From a checkpoint of a small transformer trained on Wikipedia: 3.08M parameters.
Each number is 500 + 25 x the weight over its row's rms, rounded and kept within 0 to 999. Layers, rows and columns count from 0. Numbers have three digits each. The size before them is the row's rms in percent of the matrix's.

# layer 16 MLP down, 64x256, rms 0.255, rows 0-54, columns 0-255
095:525469486497440433484430430503511509470493497477496490503499492495510509539523501483535509514516506478475520505498515483497495486533447503492454475496509501477467527509472461461503494500485465480495495494488506463465499522472450497460511490499505503468498476521507490518492502494529527490493461453535467495466469476544513522485491507500482517470483488504532496484499460476486510517498484506510471508518482521536504518559534518487495477499479522464482518493495465472481476544513485438515494513532471517501487459470496455474480550478488522513498523512513477533471478520516475491455495515453454513510454519521492485481494523493470494566467536506511465501521500531507504521460497498491467498508493446526438507441493506504489535519480524479494497434466504461518502486508483
095:507500444472515503478515521546532490456505464454502527473516496488468501478497534493526500490535502475500510560500542441489501475517474514455479499480491494466481518499491520524499518498476483509524532533442505525484546516485489484516507503549489499527493475535522485516477494507548508522502538485518517518511496524538497475450465475489477494525471525527431495493526498492520484499562520494496499476516485515503537523482498471524469501544502460502472506438510465480490490476492493477492467525500481451484491514495479484562479473477459536540492474506513514523522497516474551510515520493507515485502481491463463473522492437479582526493513497535494549502494518497520511482484493525513492497482517541458511500504470494510449481519475514486507482504485507486531453517507473
110:518498496490503545472478539471468481514477503474504525526462490481530516493522496504512524526497529481508473528523488509545502498494492501476471538490422536546468508486504505530512484471479504491459503535493529447464497490482471511531500520482486557510485507490530482489544482480495512494512555497485515454483474518533499554525463476505488459534513510474509478485488539446520478494551462495532516535499508528504515501496537530502505529513533493518483526537486510499510484510462495513463501469497535535552501496505514533509514495519467483482491503495526506517520515517473494522482501468515485500551485465511500530531516504539526495481558507499501521493487526554552498472490489530455458498509504569481523511560512512511456507543534541490491460519517515526527514500489510
111:471482497481509509510516486506516455488538507487531510515524491510490480489470474481467473540520489502517515511506500512510493472488480501519525502494478455486510474465514491454506514571486470498470465482468497545514474418472506512493485505466416480505473481500495518532561483496489471505488545508466480501454479513497506502474531509530510521468488458491463478474489474540466512476535510513482460509495462497517516465485504495568473462482536520507487536490447512486558473513521525513544490514493510493494490494541515501499485471463497517521489531480504494492526499476517498487477477476531492508570501418491498471495504521493478526522497494519485535507461492478482478481504505514509473522518498492506462478497500521504457561487527491502513450504518497514532493513443504
092:508473460531502466465521500516487465552506481508515504516478467519487546455482431473504513503499494510536508553490518488475485504493473515487467501491474491543471470509522468523504510499536546513489517503531521477472479505531487518483490493509484546514498511500506561514496515512493522510464490512457517462453544502496456514507443522503470497528472485466490478489505506501577541494499503488503522505506497461504498539491510518505493476463469471477467471508513510563471463475521526486494444487487475510508489417495501487469500487517513482501509512505492479493497503499494494476456521536521542509525534461487490543500512509471506468512504494455529493506492483470546470522503549524473488454473525498518505488482494497472482486475452517493516456566490508534492498497489535
098:509488531522477462501492469512478453520499451507514467474502478466537491526478522515515515507490495523471496462503480483524496482475446477512461508512495478520521464497492477497530513518477495488539473487526504493505507440464486480455509479502500458480502479513534493527467482459490491480535497503482487487458496510530493456509465477495502527463427502476484489497486506477502522459544504513487481481470472465492436510538478492540505499437522518485494496487489479519517476448519495505497489512492527481581494479489502535504507504488526470507477505500500499521511506500497506513501504514509597490536482489476461523503521479493481518458510443502494510512498495478517514506498466523496474531443498531487439534461477514487508519490515534479467533521489480467470462535527539
102:475492498472505471484478548497483488470486502485464509475506472472489435495492455506491453492471506530466521464484482466499477521467429499517513518492487488490477495503527510485487493542509491523516542465491464491534475535499481449523513489491509451515509493526478517532528489486478513488484457503488487489468478474469481509494485498498503505495477533525503480496518535507519494475466489489510471522538485499493483480487524478476553499469533501477503509532515514477511547444512477472480472468463500509546476474494528482501472535504425442498489491494563500515532480489517501495470508507499525486484479526537477500489511521463510447493510491532487459530502528532494478479504481540483522489571478557459475486551481471481478502499471498496526491532529459465508479509477469
102:443505523531539482506497487470493543495495488465494508510488493477528473485495528544552512464512501462486497528539511485524518518510479570501461490536522485511534515499527506491491511535514517506552486499494507495535486523484494470508496512516518602516541541491511471492561505517461496471522512520520492508535476476487508564486517512510441492518525515518488497509526493455507494515514510490483465500482538511493523495547506474500523517510512528541468518537516533500509512468474503523493534471498523513488496516498479516511463467504519494498476509495534525489511527501489479493485475509491525466443499501517453586546513529504484488476521513514515458488531515511456463520504474508514526457508511516517505511499477525497490530505460516516478488442525535523491537466497518
105:551484492535502491493491491497554484471485484495490515507498482457485499481493499487509511484489555502450484521504477464499508502536465509496495530541517502517526525547507498550509446510491504522538484483534525505545518473518493518459510514502510473480520508521525513520480494495511480473471491499508472493503522523504534498551475526479473512532504496541494493487495454451464533538490519510472490507515475484540460488493506477510479508494477495498479497500456491517501485469530509504506458463487483507563482446482473495467526495530492458489500455485577481491491507506532554542483457517485476467503495479471513490521507488490529510442491445478464568485471497489471508490492539545520531494516525432497505487501515497485485502521533546511492519501543523499517532533528522
106:469505521536505503525509512509547494505499513484489480505490527531529513490477493521490531449490503492510489484512525506503515527503496563479529513488499503473496478490510519498518515506533485501505545513500511506508482476457467531528517507543439556500479525485530535487532510549514496506514520492474518477510557466513512508506547486513464520517482568470485517511512501472465512524472516496506516498491529517500501491490525490491506520484458498485493501491525462532520480454520470505473472491501470495453486527471487491495506524505514603499483465500442518507505508517516490505528512489510487497498491529538523538469524450492484470480539554533497445492481511504543546477491521494527533474559517480490503491495486519535518480509443516538489519488565501526536499458481532
096:494525554450481503530482519469488503459526476549474486493481505534506534574496518510469492506486469534500538504494466479489489482483499476496499512533508539509509536503497508487543516525532534509495505526537484492493492472509486492496496497497466497528503497511479463520485548542475521498519543494459527538515502501514493490491495520508492565486489503486545494487500509512503492529562517452489478495509515505480490492468517477497467494520454498528512494535517573550488475502494554478475555482491504479493516511544522496471491515466487490479487456486479540479488480516519509506486502481490424512503527484442438482478492501510525506553535484508500479503521505535479479489499509494492459514555516531529500541523497528540470436482503473497519497482508484492509540513527483
096:483496489490519472458506524518513471545493478527471518457480508466467516475528466452506490495496526475494545470505462501512503486506459440513442496501509503482465490538494494510495536467506530478493451476508465518512457477537503488498497493503491471483498509513527518529449514517497545490508538485449470462452513495538464459487530481534466497505500488489464487492521500511507499507499511508479472497478522465479498527502476439510501482506509519501467471471468502487490511505497492494520469445463456501472525490457510474528535536483495466478516494494468507517468480502486539502473550509499508479425519483504501529445494483500537510498486487482489501497516517498492503442515467548488467463531482497485494441450499516457488486471550495489496480500484527483476502530508538
101:481534526475544519529518517521518520520548507486509479480481515470539492520511498493462490466514555479522509510487532471515495540516500457491497489528522526492509482526445506546496535508511517526471504478481506504464476497502518521499504511504513459533493518505476504438539477529479513486512478509511512540481564473465509520498472518485502480530454564481524497522471545501529480494502548517470499449517459503502495519517505506495538524545514544503525529521512447464522492429529502504502477523510491473462476469545502496524508539495447489524499507502518493493521507505521508549462510514488542518450490480501487491529468466482478526517470510519490487505544480470488540529528502505512531437479499522468501453488466515517502510508508531526494517482518508478499521536489489
096:477520510504491474478511447495465514546468483569516503509473498492464496505528525488485521496546469487503480490539474474511511461524475542491526512560534535522525498507522433482502505485493513481532486455490503497555521492507492511442497504463530415517478502505521482544500507496508466519488565493512498490481483522470504483531497520515496482446521478505473500509497517523515517483464482514474499476488512496499516497523471486502495496476477473499530505475462555487492538473470535522523457519508475515453489476515499458502486509544490510501476476528488500478462506490492507451487505541492505443462463480495466523519490479511444485491471479438508546484516483480481472488486474484481525544482522508506485512523510516480480503499486495472525542495508526467491533492474518
101:520523518483526477530487494428494488551472470500485498475474489473485520462502484486512508526505482452470504484505500444530479505482496481493469515518539481495503504528513487462483492487517501522478509502472468468446499523520481459502499484502511546496475477524491478539488518484494497491492455459501497516531500494468496522534485472500517489441472502484553489472505498503485437504471479505525482504526519486471512520468543498532491482493517499492497487508434499490490511486521469501548503479461483497506480480495483465507469499491459528527533507512511508524461482509515526517464501489511495483522482503462466473484541553500447502535454452503465517506538474531497508474511493535465510532527485479471508459485476536490469423517505478526489499437499539454516517470458502
097:540485537462544524507519510481511494546536531481536466474491500526509483461460527492470515483488469530498491546527511478493513473474460464528480510520515479508491501487450490491519509513480473461526458548520519494474511503475529477458501507468493480496491492498474473517511491539502505469486470529537503509522527448524501475480518477494497534503488483558460503485503523506535492505485536443501502491525432514476447518510463507533485505542508518487505496490496519451499496459552516505493476451492497503509481527508455530483515505461483456479472491486508525518548503496520478455515450465507484485524484453517514483509527507488524518479486462519496504483504453507513518493506496488483500462524529485467504475486511500466485521484482472532491475479495548520546493540540554
095:518496524487456490552517511447502487504489491564494529474505531481521451489468455504461531510479552518507475528501511493534525490516481464536496438543518485519533525442510490497486567508551505493519524538532534478508510467495536498481492501461532458498481477509466501507517497532501492486516525513482471476457470517466514482513521512465484483529489528483489487501488465497516518497479479512478525469514514504501500486504544511533485463496483536547489502521517547497490517517472502471500475554490549473536491533534460488447493454519523488493486456507486491434518513463494508506503511519472499466502512489548546510504492493512543470506540494529486522482505530525504535482489497500504489538507520511461492487519534489479464526476482484499508506517507505480498492542539508
084:504456485459457484507484511491564474492499497585506504500478482533487507452501465469484482496480489454467516487449490511501468538478491503512529544492489525505510521490467483508518554495444504486478528537483482484499519496498507515530490486518486545480471498516488475473468509506511505487486493490471483444481469510502480440500486494511463528509537518507543504487492517473516485481511463458565490502469513496481513501543480511503498488493501473509516444505490509476468469506507436552542503513491507473432513504510520473482516525502487462519497487501464528511479499475544474530514521502512544479503503513446475468485524509466496569502485505450460478524500512480511481500503516489517483510512508499466514534544518521469525503503488493508518505489485517463492499482551459
103:500497476472504495556493489501482489485480441505475482520484546526493504491481452504487525481470506514512527535544573483504490467466538497478527520472530495497502531489490417501513490506505463486523488496543509490478494506474488516509471491485439482527508497494513517460573546475489514484479496502524488469531480545532519481481534519537513478520492486496463477507494544501460484481481462470478501504505488515461527495504540471519464455447512468499517500508486463467510495515485507474515503560504481511479491487502509515480503534532474477516474477505472463490504520524546449478503486500545465502511468528498445488495525474478490509471541490511497481503468501489521482497483501499485482470527515503461466488487521489479517467509437443506474496472491528502495454512518489
098:512487523522503526501526510456459503510535506526498512542477515474505522505482517499479470509454487527506477524536497470491491491491513447497480539523473511508494435533497470515506460491506484486517453499498489516469502470504523492491471500478457445499475524488469490499431512462485478482546536508512484483493542549496509472536488482521558542499519459496480492477493482482475462513520492456484514491518509530518490498518485488508439523511467510472505491466483521486500449461497505482483520504512509459487499500463522523479512517491466511485550489498536451483504497479522469479483451460474498509497503437521547487498483508475499481501444483528486473485503484466476491462488489475493458508457497491512517478517479477526460492489538478477445535475448459513496520508485475
085:468524535497439462478533522515503488481518533545510533545482487487521508505498489501517476438468449519516480481517510531496532546517457542499525528529556505529439465508498506483521526461508465478500486499482504500481522452491524501501464505537464489487512466514504476467497512544472530547521469535501511531491522479501521492497461504511474476491504481476493500524526477476475507503519489483549508478480478501508485504436480479477489532521501517480513463483514474498508493547444519477501542507499470511508487523484501495498474486516519457472483519516504475512529494505516446455501455454498509478492497513530492535537469508478473507453479491517519548485483493479591489515504514522495508508525487537494541524509515499480547507482512492490481480485484512533457489495498505
104:496511498475552502535517473499528512476482541489527505507512501513547459512511463526459497514452503502534506510485510472528480506480512467499516526480465518496488492494467475501511541528533499460473449506534506501503425511509499495546493484487486500522486493502518488495502509492512529467533499516478509522503460508502469494540511508539497542522482525438552488514513542517548499513442458505487503510506533490487493518481525499498510475474489479502555485501505461481469499503508464527460508520454478502516507496436509514506462517542471452494494508506534511535501488540530507512508518488496525514471470523482493453486467468521492483547525512512495525507486534500528525504503528490501534491447515566445508509459487512527478428496504493496525526465502508476538517535496483
102:511500516489564489503460477448476534471555509461493454480473482530499465493481512504484454461467472515526504541532507472514496500501478487496444519532486503493471472541472520511491505506467423470472508491520510485500484478502553481526506500522517494484514486521490474489533480489489493510485521516494508476509544518544531502524504513452453451497500525531484524506485498435463529499498483518505476490465530523507491481498547516460501472576509484493490509517492500506510464487483515506476504537523481533502516497465532479531539495491486480499501476474495468531504501507473467526513540506505483539451456530477521490488506521522508531554560497479484543500475510494489512509493500460519476498488493526473520482479522503545485444487500536473510505493497497544483507473509528
107:510526457536514493534472433505498539532512540504520517461476515478466534547493495493491523467522540492517481495478538517490499482495485515512457534497488476494468539540505497504443476491522485522482450483463492518505518538491474479457508492530517446497463511467520481477496528471490496556472481476519472550486511485514500504498501524489452515499544495539490477523500533564501527538499461515491498465499502488496461470503507530520537456467508513494505502507521462522512516557544489492496513504506501532483481476496492497493477499539560516535472478484532532510541480514480487524488530496493481514516485540523458478467474498523490495507493524510505527508460510476495507521476461513520521512499473437499469483462473534494479524463465513479476522493473466510511485473474511
096:503511506516505511526486504496461499474524503482483455495491488448496472510503523502470501473475511466535481490475550501507526568505535508507522469497475508488481534476508504524493472531522528494528527447520508504532446522532516509485516513477522438508505522499507516480510504487524486563494466529500537512562501480503511491519514473511513502518496534527476495493510448498549538548500499466473491501497482508465516500478491533481501507470490511479499509513489521486486484500533492445503527495494478459510509518510530559465515519487517462508530501518523459469485508535529564499482510501517528495509543526496566536508494554471478503515537490555506493497471490445446542531439535503517480488548504503449504478509500486496507533498508529495487476505512507496493491532467523
092:489495497539533453572497506537570461534458518443498502522506535490511530503474500510465517478485486503468491495509496467514522567488499504491516571492501530459497473509504488499537519499507502509495494502508515495492506511471521497490478496520519489507518481507467496459536496516476506470493492468475496523486531481531516514463488469477497468481493522528470494479529531491456499536474526491480419495517489490500528531516540514518537578547482498508500518519486500470516482469517525442463489478463480502515489481490504528491489520524496490503495484506528537492521512512509490468491517495501485498482491501529501510505450441499513466420501517529524522495482489494545501512487487488467510473570502532506498511487520479469480523519476448504503484475504542462511512540496505
101:520550518506535482515470532497533512558485517534520503533515463511482501484529508491528458465512460528525501484493487531481506449520491478497474505550526513524497519507515525537467517523506517500531505479502500466518528507540502507546513506453533416509499487498509508534510501480506504527510514508505511523507509505498493500524479513507513515544558514475477502518482519529483460531491497504497509484498496502518478507462534473561497505489524502547497526501522514503508474514464478555455501558513527484570495509504490537541480510490475532506498506463450525473510515490517494488503489506457543512447504515521501521519489518561541542531496476468502479501541510501505557518487509469504551533500519524515477514544470498490501510486491470528459529506493519464513533517469527
107:529515459461491524488547485556408526505499514525506534523509504513498507490508473504582524531535488484513496492472526528522513456525558476548494471499548514505523544518501471511501452493527484518521465488500510509509520516512529523506515503486539452494481515486531504479502494556492519485505525493473487488512509504492501519504474537531479486476533514504514508486507517497487532493479481535517518520478509495532520523487433499522508534493477480497512489494484482522460506538496458450529477489510506444503497514501489503511492529497474501477542480512467529528477498502504540492529515533528442529470500516517523466501487546502485479460515512502538456507503492453433483495488517540466550506506509460548500499510518486479540475471531502489521503510521512503497494481485514
096:520502515466527491462545527508459505529505477535494478514522499479476475510500480544499478521508536526503472526503494525484504495534473509472473513529498469499493471541509506537504510508500504494514510437466501442532553478493448512556486490504480501501493528481544535510465462498510491507509522502456497499524552485524493488518472510543531478520502507448516469495507549476514509513508536489511518496489488490495490530504503503477504552503529457475487497534494500521462478480498451503492471481483535531535455467468487511541506471526523506478477485499460491536484515514497474473502486562488552489479478563486464510550467535505464494495505488465519503503473511442501472506498477506519550467476501527499489558481502490515474532470499553492499520508498498528450495488509500
098:509449515526459472505512515438459519423530478515537523558509478471500484489505498471461490468541476470505486502470532522526515534491515489494523484523479511520491519500496559455488451479492494506502489474512484520471470553512484499488490505480488514508484506447504518498497485543513454490550458486479544502527498515435506457484506533524490453479510537515486497497498492483520516514460483519482543487501487464527498529486529496460497539498454499494514509487454505507480502467478492498516503507462495502486503493497498518506514486511432532536505500526529504495495498494504500448507523505522490494528459484496537510498505503482464484481504499463473515505529452477496496514496498521503555487496512540516530487498493485513505529522492423456470456506530521557477502478484483
099:474469514489538529456493482507518434474509507532504518455459485537520469477522505484487500465532498529538499510481518487516515514510486546507514527532476494486481457502498482477492556475495486493488547491514496525492495521505513499482487501482475528496552497486453479503495447521480512550521508515416522531533502542482500539468484485509573533532485485482514503512503478500520493455494479449515514526503494530491470530515504510504501512516452494499485521466518481524528491545457505471498544466508481493517500517566466480494480447495449475494551508491464501490496510512483496492495494490519463502560468502479503477491480465459485543486459499526527498499496519481526483442498497466479489486463479496488528473494478528548497540503515486503508479493490495493509484506504527
103:505510520529486520507480518471511546521556525495482483494495538515510490514537489546551490489508512510505493464497531524467513529481524496506525556513552508502543491473487555475512488516523506484508478510561507507519520512458524507504504509483497465492456515506527501442475528495504528507540544513510491481479543488517494509464486467516510474541554490476527486503486480501489465507490501505507572484498532521523522532519485520462560502432550488477491500495505497510482473518558515502481468493506538534539490531477535507502542497487484502482495510482526543467500512525490501537507499525517490536478515527497498472511478475506464499483489536503511461502492511445479512500500489531510588465503485480471485501515512497485527524495496543523448512522499493536491510539493486
110:455499483471464527518508466544451495516496504498519477486520512513474504502528486495447485525514505457528493499465475469525471533468483497485522452503483481525480500472494456524515517473505497518498491451471507473480478517460544503424509473530520513473472504511482489487476491503498516464479489472523471482493483454530480512482476484460491503488483499546521470473498507527535511472536451516506491479525446495485510500473487543548484433491481518490489490537466486471490492514497536489507501491479499492492515495425493479510491506524566487476506470520492492514481482504520485544488504501515509479448507496516476480471513512459492512555501511501464549511497489467449499500514495532507467498508480486487502467493523479491542456474463493467551420485487494481503497508511499
101:513540535530546508458474485535449454496544537484499490544493519518506470516501525527548466497516469503516496501535499488482517499512542484465505486497515498469510492509518488542484491523478474472490555501534513472528462445507508494483507513528501491536490536486492531478569494530484491489533504510492514526532458496486508481484484503522551466525534514470465506477518533494489549467468491533464485485475537544498481491497521478515524506486500516506504494476474536509497526476487485468512532478526493524495489518482497492478536500513545497502539511478527430508522509463512509463503482517496531515496483463526483491502514515472544491463489523492525505506491510496511519489482508504538485441554500536493480465448488529572505496512524531492487566508456507465473499495508498
088:461514492528510500520485522532550441468523526541472510522533478485464557475493543486475486433510538464514478494505517470515525545509472488503531540461493509472505488514506494533514518512481505508484500515526521542465504515522514494488517514539478524516516534519529495516492510517515534522505531523500528501503472499468499539483481489470469489542528545488477524536519526495548530554467486520478498524506476485499513532511520524526503501523493521567517518456474472482502540508527470511537516528523488560467489519512526520511522509548518471529524514525477465502476495510497573474490520524488495530482517474525500486501459528538555490481474511512524524495553476510542520505471526495514475495489489491464511515456511495504480532504510504490500518503503480483485509537487543
101:507516537519571466523483487503489478471499540479538455500521479487496502528524503507475510496491538489514479524548500516491562479497500527544518447506528515455485497502492525546498454553502522476494523478500492523501518489488477523518482505452468507515524485518547518510516469556507522524513474500507528501487492521575490500515538480519514506468515521549518485506492503480497517492528497465475508496520496510506489528484514469554510467494528493493503519477512473478504494510510487505515518534503493514482506523538478491467474491492449506517529443497461499509484499457497508477514514552493517477523457467532509491508460478499506531533539468536492466510502495472526555482469485498496450529442504501491485533550501512474457527533519466505459485499522519481540480513505545
106:509481470519444522525491467509556467527518510545525451493504527466531501490549528527487495546510488490484500463549488522516510488516499519511490515487520492496506512478499526525513515510461486466468549544509534513489476486483485515479508499551475500484469538486467476466518508537488507477500538490533513504491496537473497495529514501448488496479451486495536522517486528519515496500530492563490455519502515543520532503528514480449473501522487526524530530465493539497512533471487520532454491502506515474494514516561511521491527491499485431518538493472476538456532506489510475558509497541486509525517491531481476491495491495503520513539513460513527533506511503467494540488482551512508479478520515481522501534504500526476456516530523468519481516528534502494506522540520530
100:510504502499569544512498523491521472517488453517526505514518470487543516471503498518490513475465485454541496455488505501517476451447515493509533489457489501480506518537494489508504448483531525472488492516503508540501451503496478506472517496524422529495526518525548477489528474474515499447476523503484509485507467498495470522476520493524509489533483462453517486473480519511510533489506517477492449501524563495491535487511521508490482505480460499496496494516461470501532482448535494509438530470494497486513502483457530524508515493528511504476506536533522480552464489483543474505461521501485458517522493545481462480446486489502534443505496521482516478507495477484495473505470502541501546497514481531496497527494482509531506482488540485469465497494503470513488479502484544
102:520495476534460505530506493515496505452490491491495460465535503470520533521493484512501503484491465470504500554488535530513521508512502565503523433458508492489541530519483521504515499521520491490519518531572501509476533461490476492496503499529509498508455509454544494465528524479486526501497506495525538542528537514504498482462505517550477492486534517515510464501496532507543510488535477540514529518485515476527522495488491534488513502489507514463483496516459483517495487511491500472487519488518463503500497447495496487531546478475547577497532500492530493493512486511490501491512509550553504482491522493487474491490497499501515494471546524509496543486469493482512516531519562487513496475481497581534518523528521494494526469490536544506533485515505503539471493566521516
096:523521508484459482480503509517512487550482459512532504480511452505515472485493501490474474511479484550508493513480469499532530539489464530490516485497487485499522498505513512467526508495470522494492477472474516454472478489514513484513481489476511553505511465526498528504468491467474479529497484512475502488472496509497507479491551485508489494485457509426485485490507502434493507451476496469499516493494485486472457488554465500574526427492486479492506495498497482473466557472483453506502512512488521469471495504545481497516431479498499498485500529498474496479507514475523494512504456480504540481535500472496487475510497501524520494478521508471498539514447494521529500509498509475515436559429501517498516523517541493518512552512433506495515513474507511456491474481481490
096:504515496496482512523523496473531554468489483489468528500494488494469484451513470488481470518501500500508502574497518526477482534487536519489478527507479494480472442510495504512523455484536494517469545503488503492499488544504503569458472485565500505484498529517466532547466494513472513528440522467449479503477501498525482467518504501492495463504506495531443508460509504474462499508475492488484561504522441497507493540490527484451487492505488454508484477485476421498475493507491529509550511492517517523476514484486497490480465512515533514522470502527491495522494487453503489513491481514502405500516497473512535516509525535512491510484498470494511527516491514520544482473470485486480482514512502455530487480534487528521505491523507470504469513507529489480503491486538491
096:461472474505489531451503488468523520489475511527512469459502487523486509461489481486552492526474486496486467482569521517538497497492451493492543471507518505529520523507482492442501458500508492507513477503509512514470475454496499481544491518566543492445474507517486472474512501479519515516487495459500483491458486458439479501465546486473510474476534514543502508484521532469542452517513487489541541503492499528470514532483500494513479503517491514488458494447453471545496517494518481480518483504487502504523509528505513490461503465503504495492520482519489456534506489521524487460503480459517532453525486495489485512477512477456499459479513564495507511519504500546554504512477501501507470450521474487488500473501498479509512496516550478484498484514456479494475515502499549
111:521497557504512470460518491573458463551546511506509503519460498541502545452518490512531535506548529506531517458508508515486494511530526568470489466501519502490492526512519515472508477491541522514498496504440516517568514498539495537517509511508474514510493557502484489476532499511521512486528512504498510530499483499467507507508521497530526493501539483509488490526498473517469469530506501503531522494465571540484554507512521516506472524471487476490510489484465509518511485522520499485516512517528501457469518499522517527433458508482551498482547464484480455507498504516522492454499471489480492501506512493508539477492501475491506465474475545510508513484450496547510492518478503491494519529516509485512512498524496472525540521511491465489525467479506503565516486498523476
100:507513486531516493527459534463481493519457514498515455490510533490490478513488489465453521530471427452449504513439541518483501502476499470489532522504484478470499540495499484483532465486539513473455503456531536503504471531482553493510478490506482522498507458506492523510473546493486499500457552526532507482491505506512496459512516466525514503447474471546499491535465472514418484505462496505473494487508497524485505514526488538460504459530487479487495496446455505507495492484479517488486518516474514474460527495518527513452497471461507488516502532506520473478490501461505518503492530507520486517476505471500493517454501498461442480493505510506525484504461501518536522457508499493505492480490514509471523497547526488512504438489487469484500489488456521477470483482503504
094:536464518538513504441495508518500503466462515496509494488483491488489490492481520505562483483517530523489489530480532494504504517507516467517499499506483524509523463487491546503492485509518502476480454501513482497509544478502523501534499495551522462514485502520466464523507475529509472473534511519433510514518457482522512530495451499508520464494515468483508462482523439489473532488522479503518547512521522482478487466502505510520554500491500501508502476465517505483535455488456484504530489499468477499525485492444508547534563527463509540519490495515542464510535501499474459535487514487510552496441508541493469567484472461499547451488534502479503476496499522496478505496516503501483491523513476551493488502481519506478518518513538466517502514534491498540527523454530519
091:513488515523446508539491538525503495459513533484468481470518484486474513497499497510475473503531484485513501475492446502525494528529523481490509539492515511501521534518484492506515517506485554484483525475427480500514540482520526489555494490456479474515500523498456508516478474500496494571511435518531476503521493497451508508513489507486501480466475482497463499497499490532551521513456483492493487497462538504485502471487497506520577487508479511516520537527513545503477531497464525482498504485490515457511527483472504478520479517472543456512515479512498536486511510521511521493487531505488516530497533521475514469490519521525524494471490469468516536490482502408443526534492493501517469577521496562533524487526494498522523514499509527501509490498480478534492541494500502
104:491511530529529521552496503491506502546504480532477465505469493531492512494490490516487464521534544487539490510492465448488513529535490466516488501528474495524501485472510565534516544500509462482530460510494507508450517478505493497477497494522459545487502482499504497480537532484494491500505448497451491502470490520527499531493518499480500480497490493511499516453492514469510518475476461535508467521529565509503515503532518506512495486460478515536506504496463522502509520486458481521449499532487516518475505473413484510546484500513506540489511457515452499456504494478490495492513522520493519508468529493483492466515478489493505512439471504515463522481513497505549437470499505532487466578484497480467465465557506527499525486493520524504526485497505520452496522503518500
105:526489538539440557458508515575478485512532539476481514528505540485475464513525503502520504466535558527515513521532490508469519515493484509473488491551529522493467472513514523510505461490501511528507476499501486496500477522477542521412476495480534497495493504497473536467478483515484501472507448499499497520499500488487519458500507520486526511481488515538465477544514547500491510523477512476501452511519449482518494516500539464470479490496486550510548496515528505491505481512519474492492503496516489503495506522478459514524482525530521440484479503499496481470552489525512532487518498509505495489501508453488536543498471513466511472463524477469533485500508496492519519481470520527517438436550508462511533532483509494480527481499486489509479464495492535512526484496483490
095:481493508482539498529514493479569529539511515510522486530514505484509471489507540473506523455482495496439502496529494466497497491486463524485482475499521504467515536471463513536538538489445509479473471491494526520487522480486510506487465474496475557482495463502478432475547513494472512528465486479489446489491508507515485481528510517511484489498500499480507529450511502475459485501492475530504441471483512474509483491466466468534544487529505516486483483540515460486492481489463506481496486539490499467439514470484500452517523476475458461503505550545436512460478494504516459457507544502466537502497478498523483475486452523503490507449500513502486522495478486505470499467478513525494469537474513488466497469462509518507503533499498505483496508460477514485472475508502495
114:445505513507514504503509454502503507460550567510507475472505505506532506538472480502530496507495503504494489513465502498519527558530527503525488492501505475476517479498495489517522547523486475469490557526544503486535490533482539591470507500473502542518494490498452523534520508480495507481504520497486508495487550488492511536475489513496508483505463484475520503484503497510481490488525530526536520500531479473533460509487492513514462484520480507495506538461505484485571476490500494498507487578477511541512474534500469484548474495514493530518467474509506492440497507484496479534474445459507483512503482495499527541467502463511526536527518453511496479504509530490536523465511507506469509495500500470471508516529508490525495553499512529524491512493542487539569513473527496
126:533479528455465472585487490502489490549480476526505509525503483505522478491526510512522533519507468524475499485549507537469498490482500509470534445466475501523506514498491472498476518463513489471494525524515501491522543510511520465463501505495461554495524484484551471515473499506496495448507543508510496501479474529508472484530539491490483510518488527551523512503465508555507512493524487506483468499507541490466482504524554527435500534510493464483510467518499479547507508489518506493499519466487489489473515510481549539494521526465454452503489508487494518506493506520483486441492515505530472485502508515515489490510497511495493514544509479539489445491499530516500473467485499454474579475487499471489465518507512469498480485515529478492487518488498511582470469482508502
105:493549454570502518544518540503544527562490499510502519499489472502504544493516509508495473521479515492531472580478561505524508481516469518500481513535512504511491533522506503474492499507528517501516460492573526501495488521508493532526506505550528496496502527515491517515502507538520507515473485499515518481444498525488521492513574474442465480515496519529521479530522466482495475471478557502498502476458472518474508520492519545518465499514475527501518519511519500481475525525511484515533507514499525545517508501554487513467489530508514474508501502484510479529521499466484484541496486522468503462552503515522517574507481533515506519511452484502491540491489500501536510504456486515513469545512519504488485505523512474502534510511512508512479541521524496485514520547538522
104:526512444470508506489520465503504454462459493478490484508521508505467493482516545510517466546534509474527513528478488441504484522489489505476517485471503542501500477476486520471522506483457507522508475459474510487486555474479500497472490497539457516497449489502500481504469504521518475472500507502541482467509451477480508478469452533530466496479508490478498497500490539521489489489553499516504510463531523467525497471503483465478499523465500475471513487493474514525466495476475506549506525501518457484491495498490501495494530446543501470498491476505536464520463496511495526474522522517470473482520521512458428521477488480505514486473462467502498463515490504436435463516509478521507524555494465515502517456485484464491517506494520482513535464517525485559485519470481502
090:482501505551460488488519511521510515491539501549472501515481497463483493486533494479530477446498491513526512484510500517505488587523467480496517489563506496511464482512515469542491508488517522511511539496457524542538530474491471482502491484479481461490501485478442511486504469444502474505494496496497492529506532484511490513531508499503522518501508496559509507462483465474531506480479491523515447500519511517469545503519541518493532507513501494480518499529483489507528515496511486457411503513508476445525515488451524494501476503520538533467507497471522500455538499489533500483467509522471538471575505534518493514489508457467457492527492523516508518492488511490548525502498499532505476510530478494463534482507471498500479553498467506524515490460531492537509483504480486
107:526537553514518571480525536522482517516549535517475526530474513559507493491534532536543491523510512495505522486547477509511486492533523487501499521515493504492481507511533504465488469504488524498505483486478515468506510459503516530532481514503495447514514514525506500518525543482496508511506517476502497519507506474489533483522491527479497506512490510480467495465492540540510495484471532484501490533482540496531528502482452524483496498520444546531491493480524537521540531525517513503546489501496542497507515500497484463508525532444531551508488480487522511509525496505524529551478488502454572525498533470497478473479507498492465505534482490499470532478485527499511478494508526543479514527507483441525519496539498542533485487473514519513532592522454521488495497492510511